config.yaml
n_kv_head: 9
optimizer: "soap_variant"
grad_clip: 1.0
Each number is 128 + 24 x the weight over its row's rms, rounded and kept within 0 to 255. Layers, rows and columns count from 0. Numbers have three digits each. The size before them is the row's rms in percent of the matrix's.

# layer 5 MLP down, 576x2304, rms 0.0347, rows 0-410, columns 352-383
093:135095139129153157134141105100168166162176109107113134149118119139134128142106145130120152102158
102:131126151118105161137130161178148106134103156128146099147169105108179096129126117119131161189176
097:126178099142117069198112167149150113128143131115115119147150124114109163109105126142131133126117
101:124133112127122108111102133160106163131124117134148156111124094096145141140128088147141100119092
099:172161112106123108093132124076122072115160078098087123162108129124112131104174147136112130129161
099:119160162121160152127099144132119128162113150156100156112142165103131189140104111137114120136105
099:091096172108135142146079186106164121088121096118166162117101138121127087120149130146100138134136
102:129114143138114120142126156089153142155184150169135083078124172132146149149091169133128133128138
100:102133141110073132115101156149106161147139098120075139108158121066136136138130138116108125136162
100:108134098134100139127155157147090137142156112161117108146126121170116110144170138098146129118117
099:168128085121117170101134107128087123136116139149120120160140109136166113089107092109126158117074
099:144134098108136153097095143119163135125122146125113148128161116053097114123137140136144075164125
098:103131122152122097128189097112083117149130137082132169144172146149126107121138133140162102133152
100:114112094157143090173152117083092131123140138138174127119102125129129142130113093171106153131114
101:138141099116119103163120152125142167137112103111101179149169138122084091136121150134089091139087
099:078129143108149153151130098189131137127165127159125127164146136102137091108131152151130127121092
101:102137102125148125145150106106141101104134116149136100103128143112175127150169097104168137098153
102:089139123107123089123109123164100119138111075124117120139107088093147085111138105120133127109141
098:122125120138122133101149101120119103150178136158171174163099116127129130140117119092114127104142
099:108151108071125089147107181133150096139127143145118126150144110105142105110090186137162143145085
103:115077136122128128133103115121077086145121115069164131126170107108139133128132146094129112115148
104:129118133117110111171172119117132163114100140137140178149127134107154116154159136126123136168166
101:128160106136146163112154119130159087124093148120162109137128149133163132127121141119103138098151
102:114151137160148171116104079108133148158087081154146158116103131171118129114122153102111119170146
097:141124141140113129142144153124133139131090106115149129123127121125106115172106108134158133111151
099:132131133142101126129120115064124061125116155111135076163124137106138082142101103106069152132077
103:097149119110149081118124128133155143107131160110116100119109155118156130118120099132152145152103
101:139137112133171114161133160136150103092126137156097143157126107137144157147136160110161129135128
100:140123176161115055121146112136131104108146109091118131152099158122143117089133123130140150175103
103:140120127117119121100156136105096150132129114135114116141148123138123139147093109156108137117148
098:138094103110141143126138135133104144115152129148138138152145124080131148112144103121135145134103
100:128125114109097082161109109137122157110130139174131113116114108164131090146136167136145096120076
102:118157105127109113107087107155165118111139163122143169113144098150132085112113113092149138096129
095:104092145136098126141136139067149147130130168146151139118113133115118134123149126120119126123113
098:111101161130128146125128166092148129152151127115081157126143120104133109136143109148114113116138
098:091134139119151155146115146112164138115113161141124103122132131135144133111103141140137114059152
098:143113150168135081144154153103153127142131136085151142144163147092138119154132149108091142079121
102:133088139108118134127155106140101100129061104120132096134172102093120145135114139143128138142095
103:097091105110139152068121109119080106144126096135093113121127123116132121090140095143124140108158
101:119152120180145155133134128099116101130142113126138154123116171065143096118113082104147119125105
102:117133140120116130108147075100094128118144107142142093153094113153110127107144062087116120152150
096:189113110120145116118093134179138110131164110166178101149118141145132146150156096131136147154146
101:145084114142121107121115145059116146147100089125097077162159137144151110133105114107123142142153
096:139154184144099117106119119137159151129132108089146154082133140071136125121108100145117149080144
099:129093139140153137090140166137132123134100153108140171114189130107124097098134125143170085147117
107:109185141138112137157133129118117122102114130167089171099147172138120147171125119148111107127149
100:144129141142113120179135100166142144104118141123178114153114078120121148130120154091078102135191
099:141116095125153100088117128127105115129154129139131104121138153081146107121121094125144094111089
101:159141119122108139162099104145117135125153144154149177122197121087141143161163117125130189144078
094:102140104107120137138107098120110149126108165120132105118068082132128122132121151154157138147105
099:115132116094162112112149131153156128101122101123077147127111097091130138094132127112133101142141
096:193133120120107167178092109121112137133103135120125122121146063094133068122147136159106112169135
101:160114124156108121114107092079099154127094154138074146117111151107150157129110105138131099120109
102:166150104137127149088117106148142115116085109152125124118183116156154108134162120130145134109083
099:192171159097124161121145145122112153146104081111099084111123112122168121157153123160139160117143
097:116138089161129114123144130110121152103099117069113119129114135151122165119106111152107142115111
102:088132121174128114115136133130142102129139114128086103143129127146140117118124129134086168141138
099:140119133120115100155139152135119116135150130135145153130154080150118084109140151144104122104148
099:093102086143128128079146127141144153107166152166114098105181106118149164090140126100149159106096
098:119146127086136124143127142121148112121156142123161114139141137144088180155125112116122122141127
099:094099121153146204099087131112129147145097139101147115084182113098113155148118132122119117163162
100:196125145082125148150123179103127126125113163106155132149133098159129087153136081126120163140139
103:111155121080117150110122091161154130145150088139116131127117133128105152115143114125108143079157
105:160140164109128166153123115140113117076149092152176150138147141137129094142104143099137162120120
102:097152098103132137126132167115107135119137117142127132192158101129115114141091113185161135167127
109:165101109110139173133108153152126115128171111124109103121113155092124143137123182131167134122109
103:146078172124123137113101106162161129123102124133168115111141138160156141102168107118135152123114
100:077125113149140147110143123155118122145144082128108105124091142123123164110121136112147146084116
105:139171101137141099090156138127106139137057131076088119118147081188137116150142077121153152115135
103:093141122108138120138131127155117085149154154096111143113144136136117137093114157128165154118142
101:157105166093159115116151111096129146093132119157103091121093111121137101124169161130136141155129
101:121137153088131142157148149128130108122118154152127122115120126104091127159144155087110086096098
096:125126101172186172107152152146130161114095153112152140126104117122101144135130126151138126130174
096:128160113116164103122121096110163119140107147141130136120125176161080142150144138122131150134133
096:134141139108121121105146117141169153134134145117156099086145122175135162150125118140105161176115
102:185110107087130136127079147139116088114101119099111123134114084101125123158145094140158125133149
100:127128121126132152156088146136104099109149161143117195097132111143121133145148140154144162095138
101:114092114107127149140091132138123125115167181090068113116125158121141121148142103166112119131167
100:116103122144082091148103141165125124108142135169101170140118095159100092089100134117103144152136
098:088106139136108119110156158128143133140149104141148137123118089153166121101116129118114111140101
096:099105127150121127129138143116139116149124129118133166134155118170111140131149123137144081103109
100:098105124126126150176131097133075142093112123117107103136099179144108113116122146174158083158104
098:154119123117179095141115141145111109132138132150104143150122145131087142120132147098129170134152
102:137165125113137127096099159097080108113141141174146141106120165146116117139093140074166109137141
102:070110134113127094102065126120160136115134121129129104174100091109135079079143187120124083110158
101:168128117139110102107124104146157135127119107124102123143138118146108178149171130163173091098159
099:075154138084110119098138129124099118103112157116130127113111094129134111176098146136073078154163
099:138191100148128155159131131129148104113095124092136105125149120111094175132164119139154128149183
102:105156151116152188124111157171098165139146134125114142139172123122110147156112118114105101112171
100:132083106165125138104149089120127140112081084142114102121141125154145142107124109097136109131115
099:088149130135140171140098142115124109125140096155098134134143144147123122142140083153122122092124
098:114121131118106086160139123103144127091108107140102145138139136135179126112089134120120133111100
094:138127167137139106137138158142121101116125172137137132112096088082173170119187144136134151136108
104:185136136091150108129108183122143127091092089116110107149140097124137174141142155109110110136136
104:092120128175092165104176092127158161094162128138113158144116116179124154134164169137116175162157
104:143127114107117129125123095131145133127085165111147087116104118122120159189134117142139117166093
101:115147137164114113111098139158069110115147153121130164137161148150149122106122141119133157162128
100:132102151109101120138098131148135098120114110161093130128094139097123132128149116142173127113133
098:124128159127135095118151160153114175123133159134144137149130081114122145103141102158106112098102
098:130143119135126181146148088168172084165122133165109163124143153119106104141087151145132166110105
099:119188139145137168093138117097070093102113100130119124140177150109160113171156152106089119169150
099:112124053160133117150092117175095129176114155098107134121160136144112105102134107141096151134097
099:121123107163155028110129137154110159139093142184107079106122087149118125128124141128134120112069
098:133147135124131107140134130150120112138106108136141040127095112122149154172130134122123129115157
099:109139125111121094134156141130149113124162119151112161155137113133146140145141141164117128111107
098:146132140137139164129139074119098162090115137160104138101181148125112113108101133081128130138135
103:116121079157100167091124094104068129160142103168130149122120162157115134138111138152143166082101
098:149111119134144122112113114130161129097088113150147155100086115122117162091083128122136095125105
100:146122103136112128075115135111128108158099141141109126129121100162136117102119171127140120135131
104:106130116181150159110135091128130087157142146112120119127080182118119136087126135129133135119152
100:128124114189140146131157117136170138098099134119122075119078106135155111133127142125148134172130
098:138107150140101098126079142074154086106119089058177127115121117146107140132142125125115142103132
099:133115111120124122095154117135115133151125110103116121147112129138079143117144076136134140181111
100:119133113141137105127100112130123115115112094115131121088119175121114137109085149151159152118157
102:118091144096113118125128110106118165115136116101127106150181075148097115118093140121132108110124
101:154128138123187150139116091138116138146086150153108134146158137106168134125127135136127109108120
102:163145083122127158148107134112149128126120127169153102097150132142137109124124126140094116149101
096:130116161121160119100114137110137147120131109106131191118084157102138093144108152117080120104148
099:118146151110097120096143056143174121117141143076132133141139141129145094156108138122112129078123
102:133139134135135126124130083157163173100127114145156136147145178130161162141088154107142143188128
102:101131174179146148107101132083129132158138141112136104136090119126097152153159110146128121101138
097:096089123143144169119096077132109052126193101129136148125125074142077088134131161125084121139106
101:112063146125124112101130143117121159117083146155192114140098173133140087123127121124169129144101
099:099106153129087147147111149111137114154165123140128116140130141105095168153109138130152095151156
106:160107151134129133122155129125114092123157105132128135113143140131154127140153092135176113092120
099:143104121110150149092137119144137094096139166119081092155172122168115107099140080138130117125112
101:111161096127106109091128172148104150137119112166173092141086136142116122111182120117169085101122
100:090133136129101141067134122143106135152166122117135092123161097141136108119148109111119122127135
100:120137151161121117131114112117114151083063125142140143147168160134087138112142183149124080159107
100:109134098149084102189155079121117136134117138121092089101153137146169139143149135114097117170169
098:099130167108084120131129159079096136133113144111108120161173087103139090119144146113141143108136
104:096084130115096151138159121136123123118113071143150140116088160110094156147144103129128132106112
100:141124150133160119130146143108161097112107112104165160089125127153118142149142117138105152113142
101:144096126133108157163118139094160099126177126071107136124178176115130124164116148113166144132155
103:130119123142102147110098137116128104089117133131122095144158109126166116130169113108141123110117
100:123156116106147108101088152172137176121135140118138203079140123135145120115132100117163104137141
100:136148143143152137105113138092111125069134099112161156135126129104119124108142114099140098170182
097:129107097126121139146104139153131157112186115128167096116125108163090136139100130140122089145156
099:139156118161129124126125130126123153102081140120123164109123099122177097102106139134133137125094
099:157138149123072095148143122087152162102160117096093090114122173139134186082151112134150139180134
099:154122144121119135152136109110130094122124143173062108172174104156121147106073111137134107167117
100:112123142105135082116086109129105146136139100159090130094117114124129172109118099129145102122079
103:104156153104134151137151122124105102152122061156119139163139151132116121106118116105121156107125
096:105128138153154114145112152128141096143140098133166144127114098166143121146103129132136107089127
101:087119140101097124143099124140170118121124155159105148142175143133189155092114127132121143154151
096:124138110073118089177129122102127132099120150098174131118117158157144150148116117109125120132137
101:085130114137155173153113130152156174150139142115147118103085168120097203167090123163132112150120
102:143122115146113107110150110114152131152100098108147140126116140104140143148133159114121143148098
096:110146078123143167093130100118199130112138140132084118146140114125112138155135128152126105144161
101:105149151146157163116098109145079169113115106104116136122109110111104097061090089063115131146140
108:122136151156146074120123142133127128122108092122105122153121147112134126149130091164112151134178
101:167135117160117131132142112095137084110118126122130153124095145135162140100124113116106091120088
099:139067135159159118105111103104114157076149134106117152118127148169170177138126166098127105173158
107:097105133160174144132097143106109151141137100114160145127126120150145123120146094164109152129137
107:106113130104112110082112112081142092132148117111104192140118112112090138104112143100132129125158
098:141190125140111116146159126134117136135104122147149158134141131089119153152177119150135133130135
101:127142110093080154132137120134125123171146140115131099155156082122111141156136162124120124138161
094:107148141119124133124120104144109149116125170149115143113109113067095157112096163127146097145121
104:117158143153131138132149076089111144120120122198132142167142093119109111154160141116120095137152
101:103138127158139143088141128116126165143108134145105152152129124134155132129157155111126098136092
101:149140119144151150109169109122151103143097128147084143097155157148162168145119149143134145136131
101:121123198122143149138150143123168129148077156094110138128134051156138112150138182121106129131097
099:150134138101154115131143127102126142151186139139102124163127123125111126136138183153161134129121
099:168152144118126188123151136138153123116134147130102108143115120072084102136133100112131100141171
099:125153121108117136161156094160114124112100144121091150148094089123156141125175115094118136169095
097:109136110124133142131137150118182128125107088127102137150103118106165128122165101151108128118109
101:143156140119132073139123116100105137115129137177135073114094113116094098098126167152138101134152
098:131110118141121137118125110145117127117105111120145162113143094132136129133147115138112106140102
098:104128140107094116108162148167106126096139151120099161114116091111118109142135171124132101134120
100:130156134100113137129099117138133078113122119116094112138104076106129142118108101148171166117115
099:110113108125106099142152141083133142147131157118137084118130166078145133069093139098126130152135
101:115143111147125128146129184123143107124138099091169108103170131154150124132108125095135151098123
102:118091155144138145096094106159118087161125132140111118120149136133114085136165168098165127104097
101:134106135106166134172139132099125150129117114138166070127145155102157123122123108151146146098121
103:156124146126135144143140143133157104130156114121136130141144164107136091138129160120101168122122
103:136095166090125140156144115108135082123100140082133127112132162111135153115109134088166133107087
098:193095086098136149163124145111148140158135105160138125133132119136081143102144145129103173109156
104:127138124118155119103105119141119142108098145135150128153098143101131141111108129097147122109162
103:152120123144161115147098173128105148144105094125116152139117147101100150154144109125063130065123
097:089160089125128102145154115141137104130114076121130118134136130138149110109122161140087119106123
102:148121174119129141128128146177188097088119165178148134120119140141116142167081135095175126134145
096:141149109116102129135185129117164124102110133077133119112160120137151146131184133136122137132158
106:130134175140159113119075097149157141126122131100119109088140097137131088122103132125153156109113
101:064121133105114128172151146164100135125161161127128181097138146121105125105119093140091118131113
101:117128138165114130122101157134109121083075150144128125078144136140140112100134117118125126134119
099:103180111164129089122102118137124143119152132103122106142110162127130143164137142168110111127106
101:103148168122090096133124095105156126117095100140098165088160083111086148134107133099162137119156
103:135115133169153122093079079125104132146121125128143094115136115087132131110087137118124130166114
105:091147147095128102137054098096137111176168142120085136112128103093128081115144096150163074108125
097:127138091128084136169149104130122161159171064101109089091109145189118093129107140128118134140104
099:184147165161143140120152174098123174081161137103151144126125149184105148128153137119119179117150
099:127120127108133142111115153102136159160132131163113117119147111139130086108132137138128094112144
099:121132138122158147148154119138133121098111092159151126144150131108142095141162117101116088144148
097:141165132118115148100135082122091094141178150148140128116112112152175117150159121132122207142106
098:101118094089125161137099162148128115146120121186091155134118096149162133140143096139079102114129
097:145145099147063126150147137150108132121126124107149119095118125087065126112146137134143114134110
104:096167118117184197175162141153141103112117109137105154162100163111156130108094154140108154081143
099:088133144140127102120111170104122085091063109146138152096170167131184153131136156103100142092146
098:117112126101146174147145100171144129147136136153088115084115124109144064144109107125119146113097
100:137101135164151136102152143134091109094151071131106131132132119150152092147130092121165104115105
098:136153192142131111164143131091125157162105084136137168131130138152086099109120098148153151132134
097:122134097142127147136087172126123119141104126073111058144146142145130081133142112120119130114125
102:061105162094127150112097098139167129101141118168117112124078139089078119155080158126115146120160
098:140129130072106137108146090140122098114137165100153114147117126113076167136146087114152121122143
104:086118181109131109079167165123130124149118156128094142098126126120102121111135092103099129179137
099:107104115125124124092097121106148139091142093119059183178105162144147120110141116147121123132133
099:130089132108141149174158104132116100121165110099108154115096150103079151134106111143100146110134
098:117076099136153144111109131100153179144164108107202178123144175120117155175124109151143148190126
094:104107134131114108137132099130116095090099079151152109124149117133109134118094096116082116119141
098:122131138072106120144104114165135138124090112101100135146166105109100134098120120115132106126104
099:130144161094121103092145146173150106116129141070184165080132146153129129160114119123148106125121
100:109162136123115069127171138151155142135164111167122114108148089098083134160118125105141112139110
100:110142116121119121102118122107115129114158110131116129112124097123106123143114185131097074139131
101:114147146133178166122121153114109138130153127133097101153105145114132122146178097123123102107154
100:141137164169131116155149146166141105106144073156154134096144150150149147148149169136125135129163
100:127122135131122107175122131116162138124159157116164142131159140104102135093144123128152119140179
098:127109112123129134151103079158152129151098183129130110155122153134114175072120146104119105145117
097:117140118109132128130145127178114107109151146122147102133129161114167137129132105148088156156105
099:105077122095180090140121129100143105134160104105111152158152134108106146147137139164104106131125
100:121099138153131113115130125120194144140121147100132174115087116100118144154128143149113127098112
103:151088111081129072127104124114146091133134083084104193113145157116163122138154161117135114091123
100:119173092125108104151148149179117087105127115124187116126103159105139116120164126105185113144134
099:133143146101127126125173128130146082131104132135123110063161145137107115085094118149088158103124
102:109125109101149132133114116133039098114105086163115094121127151133061112137104151137058116137120
094:135159137125128127111130124122178131142115084123082125161139139110157158134117152144129104109121
096:121136092102121157091141103158121150137099086150119130130105117144123130101113107167193140152147
098:135140143169133074105130125124122168124126134115144118116169107146126141148165109134111091148150
099:120115153151119084117114135112138122148139138095103135125129118136142106122186127140116104148151
098:126128177141158135132145181130107158131129100072134117128144108087148121159122146138106133098116
100:110118072136126109107175123124112130139157132147151146131132114133115112135119132140110114139148
100:124144136139172142129171111105092137139115140102174111149122139132166121096163122117111094119101
101:115065118113151110139163143131185138131157150123122146137147124109072155133122083081137131148140
102:096139134121134121139123100130103126150148150107123134149110165121124170148112111130155156123135
106:109126119130127178165101099125125106106120130147167127138127134089111132081138117124118136133120
100:089133091121104103125107125136067098135135166157098098153162110130112110120132107115149099125128
101:133153141154125177123139143090113145105136158125152119141104150118148137100108093130126091144133
102:114159110125172144130124115073101123145094144083103111156141101177151154164158120100156135091110
102:129104145118084123138167134166098134115139141142132127076131156125119192105063087126136114131093
101:097126134090105107151106149121121131134174149100136140157132129114102117139171150146099086122102
100:125108115085136163128121127121105113173108125101134120107114139106145117127147101160118115112145
100:132143128114136125134163166118111093137180083114145063138118139135133147067113127141144108134105
099:158104093152165121122150088177118179119131153129102130086121101117136112129149136122142110145163
097:130155119109126101097123141084139155148154136097109094100064143105128159105140182118149113101129
100:102147145133125163137117119154120165112114124124142089137126142111150134121144166090179059130105
102:075185143148095134149131171130088102074098164142104108113095096144093140110116101136132153176126
103:088115174149110134147184120181160115127119105160150170131118133128130118112087157148122125128113
100:140106065169147150127125113121114134149141119142111085141155105118136134157135099086121123109109
102:149155133168154150144106133125117091103121117135095157099094108087109146114127111148131191149126
102:134122150103074086148098106142112114137111098138126097117073126123166107096146143136157141111092
098:124127127101145133104148103110148138091107155099084135095147140159179084097127144113130102166156
098:076150144129170123146109177125140126130081097120143100119150110131108128123146121127158114153123
102:123163087099128128052104167134159126109123105086143132152101137119134186136138161132130113073124
098:122123125174128118158112107170098126145119097089119071130136150105177118135118113117099124165119
098:117098104097149084138175111116170112126141120120121176150058131112099162110137127161082116143122
101:086077118137130177111116159130123136086129139136097131090145129111117142100158097112093120142099
096:160093164132135135120139134122180155098095147105122127131096152144089145120123171111161110128124
099:135137132155123160179143123059119102112181138194094083107142131145148123176076122150162148127136
101:118122102131131129137119104158124113106167156147143165165082139166132115158112116105129158152186
103:157146166145122125113096126125182118134118134128151129128151117155105099131136168140135097095107
102:157093137114109139088112125160167113123139112105139173162174118109099152168095114133173111075112
096:116127135094111130115148086143178109143111142103115098125121120128161108085102112103151122135133
103:121142109113097094169192141130118126113097098110161120139108138160144131113134107138160166150154
099:113111120093132147110109105132172090122126093148119097119133091136167133123115174095119110161123
103:113102105117144150115116124129102129145132142185163144128114127107111103182120091162113119115148
103:172151159104140166099098133145133114138110155097117119129123119119140136148142148124167125109105
098:099136109121121137102160154109146173156131153102159087108086108094097125108094095105126086159087
097:066143110087135141121158094129122120124130107144118138112127160167101112096115110126132080125173
102:121048130121103137099140188150127100113126101111129126161083132067127165163119147111089127122172
101:119119134130136114115104162173145160078151095108101124151149122151158146126077147113177172169074
099:136141153091071098134129146112109122148127129098105111111152089123164120127125109144150126117146
102:136112134153119103120113170143135134171143156140123145126131088136145117099126119111156164131090
096:142095141155140151167148073095132130158132051134097122120113126130151128095116132116106111088099
101:125122110104098115114116133056097148112159130126131115124096150111117157153146093137130073132104
100:148162121134155150122130100106145109147133151144155116133118093140116140181147137141100156129117
103:112122137159128124124151128127110141140149119159110133101098103139116123097137123138152146119148
104:135138130123145133117106132155166174132124123110131126133137143151156141153142129111110141125110
100:148136141130088120123107138117162155149130128138091112121159138137099145125151170113108157148096
102:114087175135098112142152096110115156116098120156121136136106112082108125128118120136093124140092
106:081074115175113128166123085144130179129143168129140130133171132146135126119103110146128134133093
103:098105138107134151121090183124152117149127116136123137129096127130137138081166152166106130097060
099:137118115141135091141154091126178105137091099142145113130115132098137151129122139113103134150137
096:131148104131117128099115104129126134132141142117106116115135125104136110109144134078123119163142
100:140159125211132115089171136115122145096153135141135126137133122067152136115121130116107076179131
105:119117167123133132146113104075129139185090153138147115124098146150131112121136097121184118137083
102:128108128172143118117138112120082120148121126137141137123112107100082129151115125114101137158153
099:140133144168150099120133101093101122119078168107107162135096103111151101141105134101131142105171
104:147111134128120135118132146091131120114143123098132106114116103136148116097084125125162062112130
100:091139105128129142139112125148123136111078145145143154132103103113129101175179134114134132117164
098:109099139157118143144126105121138125160145149073143126116117087121138130158122109113156143124113
096:139133129126077129102179044137109138143138131121147094128093141168132143070129143123163109139141
099:126166124148169125160131122108127152136106136164132139110147113127109150123097161125117116143097
098:137108175141175119099154133108121162138127124112130147126115117124061117111135110174125128113119
099:109140120097127098165115107186125087110140132109101137127129108121094145153143085135143103150107
101:164187108115118121161151162147096097133156096140121116110130101122159173173130133100133127128080
103:141129129154127174142129140094114102137135152123121137098102159113116114128137086166099125103138
094:158127121095108136093113140133107117127072143102134106119120100108130070116163150126122147078124
101:132119168146117130157155081138125147109157107121049113126128136119139058133143129103125182185123
097:140097153100140132123152075098101135147148130155102147138110147185079138123151140150139071123124
102:086142139112146116094097135156151089118093134128131120130134120155174165139111098180098119080130
097:092143139133136096127111155125149118119103121098117149132165163165127135109121138101162132127187
102:110122105102129133124122114144181178147114094100160145119137120089065123161130161112088155097129
103:141115131136157104119143116110184125118120129125136173121110137080080119114142112159114097122111
099:130129108088101128149126121129131132131138170105146130179133139140118111132144095115140096132133
098:143129156104164150146136111113111118111133143101143132122113120145114146102100132124135138138170
096:145101141113141142118143102120109105154100164132150160148101155138119114109080126152136156152114
105:108137115110127106155123095118116118142113102166103175137152160134143143118126139092104139110091
103:134117129147095142127169127115138138100112085159150093168070110128125149103070155142128123178124
098:112121109130200120125093117132152144134159161118120103138149112155098126145136109115129133164170
098:084183130117139134167081151133150139108117116067133089144127123143130128131153131081120119148142
104:144108127132117116145150135157141128108122132115115189109147166169127113120121104125167086120151
099:141149099122146151111147166172092120126131086099140103150110124149177127136121144134159107122104
100:106156124125139116091128137104153132144151125113131144155183121131152110140170104122157135114156
100:140115165150091102118117102104086138116132089162132130148110115096123140069137120163124106131138
098:084179171105147133104131100154126137168107099156119094173165085149131154126136139112164119159169
100:149098100115143144097133149139112143139160118156136074132113095112118118075123113166101158133145
099:109116140128112132137102163102091102155110128152123109151120115130116147101115124087148150157170
102:152151131140177150136152131120107168130129099126155168147183130138153113135151154118103173157151
098:149160093067097129128148125120168137131141097142160125156123133135106149124113096144127130099128
104:142172125145105138118083147129156135118203137141164115142126108125116129125110189118132093179125
102:139088131109129115114094116115133155153110122146134194123144127122119157125082111077145113132167
098:112106126086139112114093125135148103139098148166128179129138137136137124129140109168136099135122
098:148170150154108131102095122079109164100124141144123105155133132141108112126114140128136130128139
101:163139128144111129108112137118126143128147141134090133134096123098141155144139125149147127150184
099:136138102105125105109109180128128171113106110087139146125115109123097118097119112126114128113087
099:132130119119096132096156155134119126127124140163148133144157170108107135153119147118114113106115
103:121148116129120114132119138139172141138110091115113149122157123142111113112135116169148098101161
103:146086135118158081123105133117136112128130132145091119164141088119156125103120160088157188098107
098:134082122146136128115152127157140094113132125136127161118124155134101123139155170092134134150151
105:078112110156090159172156078152134146109108124112128119118111150123154113157153132128099122159140
100:133141151103141156163115097155133145131154133125083113107115104145122131155117153122136137138105
101:122146118102112142116100126118145134119084094113124096112106136153135130141117119095120131116125
101:132153179130136137132109140131143132116154138123156133129134108125148143174126128159142117122183
102:148096158092146123129135099150140126117131157131140104162086136106114117147108110106104143148090
099:095072097195088104129062104119135132138122128136156116157123151129109172130127115165143088101118
102:111128125142146148139122129148119152133104108122103110132142107106135112177134119111126140111115
101:132124124107150125103100141153118120121144161159114138135117123155129098109128100084126117139164
101:069119079133113134140097108127166137151162147139113115120115087132152116146153125136161117118129
099:106145131124090126133087102134109146121124101143115136132092167161104141164106125125093153116117
097:089124129125143156123191113111138144136113116111090165164160147144139148131126101123123102109111
099:139115151125144114079142136135141162128119102087111185125104176156142132151074112095111172119133
099:114185152106124120142140158131120095088105136101149151126169116108132108120181154134144125124091
097:165156129140165146154115103111109134114140122159165138106137155130127116129115108167128108122117
098:083125094100101146132147115122116078103120133127174120143109119128101096125162098129112114160113
096:156101075148152178112159116110121131131123101125090117115159121112085165143119125144116160161152
097:148148117118125120096170127161137093110112142151173115122187137114169106111145073159108151151111
096:139101099165100118078094155112055134122080136157111121103128139090141124138154111148127101082132
098:140147147123145112150132157140129127117121083151183108150130145158162121157112088156141163129121
101:138088128135161116157123119160135108138153081089121084144108104134139141069125150107178181091127
100:117123181128108101133110145110089142130143139108121121131135143119166124123130140160147124133069
100:153148180131131134131176166132108185111153094144123159138117092122132129094127135133127145128139
100:146151147126127117146127130111075132130107095114071112082148113107120137141106124131144118120116
099:106116119174140110138146080130110106106154103139148117164104087157107123151129166113104138145166
097:111103136101108115145128134128129082097109158140153126137139104095133135146116132155145133133179
102:153138118156130151143125119085100129104112137117192103156130091084149109114121156160128101124113
107:114157156089091163120098141100123141126098129105167125127097125137149083113130102144177121143111
099:140132120112116130105117140126135155110112142130144150161131159140116119127167114164140184103153
100:131118105103130114135120138067140164116112109110103108129174126091151114101096153129139130051149
096:149141100119166129120134175146092130116132108124173112138153160132140106120138120155094118125089
099:132155145128152120104110124081138126085151094115098156190174141124154156142094162139140118118088
102:165143152112093157124169138107150127067154105157120162136194121175126122157110148094131160146116
101:131094145129129171105184124135147128123150139174138123085128084082154130152081097094148133135129
100:154123131091136130121107158104133130104176114116160143155115142089155127150142109128111135121122
100:143142121133120092136122163162113109103124099110174137102102102152144110112126086118130116110113
099:132098137129163083090159135118119100101153141159098158109117127104069163147112083103134116145121
098:154143134113110093127175085127097113098151114129152088144090157136121192111133112078131131152156
100:130083122134147097103148139116112100183172107126113143141110112170104158091101147185146132120107
099:112113149143101108123128153085164113140094174134136158100141151138105145105122117142125142159154
100:125139123125163159142104164172109127135145153128117100148102130129115147089138145139100126152142
099:126115090112140116103164144172126124093108120128145170164135167164110144127115086159128160115176
098:061117109093123148142091143092170109161111119136119151106126125134133125137133135139104088087134
099:175139152128083143152100111156145155110115144107082108107135133130104125150137158104134126161076
101:108104157128148103126141121141131149126143149083158151123095130122108100191127135118093163155136
099:145117125076150127096124100098102110081146121149140106147113138142139098128115147157082146137116
104:124170155097120140093130103145173149134126138141111152124148115148134111145114171109099145126109
100:129116109159113129136156184178138129144124089127143161163137144171107131117137143124144107111159
105:114150111116077115128163144164094089124099093164129113154131097070073077108111138152130133108144
104:083124159142136169173116167161159146106125118166100098158155168163158115134138107136137134112112
103:133130128160151131122105126133119134136118160090128081107141169157099091150070100135111132126100
097:096109170125143134165139138133108134163175120160138135144161133089135131072148117138135117085140
101:133120127136096105113173117127118140140146133142124084109169129138117147119111075111096128128098
099:128114120143099119137174115118148147156158105126134175167168139118126156131126122093119140130113
100:124130134077132114107107128143103140131101121125127122099116129135137113137134116143102120140131
096:114104117128152175162125148153130131125114132085121121127138109122159115114159146116127113115146
095:112152151143128113147140153129122136146104136135102126096137087177160127122146104099107152167139
097:105126145132125093141125144115138113151131175140124111142099138101106120100118177148167142155151
098:135117119103112177134146119145082149110122126147097170113130144158152096119136127126171106125125
099:112107133107113147104159130145144129130102109133115129099158111091129147175125142140107137180097
103:142076142131156142147138129146136156121135174129183128146127109121115150140109087099081141146116
101:116129138133144122119122157100129128149167084121149144130170160159106079143135124143114110151138
100:158145114147139074159073112151170170130125136125142169148141113161118134143126112146107106166128
099:104097170123120118111142172143159116124112164071157084125142120126159133135154093098077126143120
103:093134127120079117127106106156138085118146142124157136138139099108123094119137118105153109126132
101:128137145186125130082114107157181137090127111108154147124177157111139144129129132127159106126156
099:121148141114176111196088079130145126117146129141172105159158123101130148106105121157105162118133
102:138164122137113111121134066143129168096130173082143143100103121082131143149119126110129131135133
101:076122126141148125114156124090112111174116093146118096101106120128129170107186125132112128061138
097:095113137119145135106095127141161131137151098111128087137130147116145153119113093144126095119103
102:140151121111149098096117105137141107087107107119086146118109133145172137113159132100141147079139
098:121129169103099175154170127144124128153158114163108100141126134118142148103140136098106113151103
097:095120106161135151132102161129169097109129139098143115106156122163115180134111152109160134152133
101:127195129110121092132140145141071135148157151124141110149150134103186110129159093181172134141147
102:133104129136155144128140102174126100076118146171125102105148137128142156105128182149118114160102
098:132121138136136101122155116180118151131100100132172142143146109117125139122125132111111160161152
097:167090133125109138134144098084109146142137123151107129125059110111141143145082107150103151161114
095:130140115193100119109125098149075176132121161142187129106145116177179131158136107120128198145134
096:143123126069131103137112147105160141108099156091149136110105184162126162114106172122128094107113
102:151121125154145149155129128133149143124160166127099134119124122102081143142144122146182139102103
100:125062127114120143156096110158129111144104142103107136149137149085083126091111130121143145101103
099:122114071140155102100115134136117159101140170133114114137091114158146127113126128134089073104107
099:086159098128102150151109104163102096125114140147098113171115107106132135118121130109141134138103
102:099112148093136168162118132133158109141135127143157144126127176143155099143139136123113154124067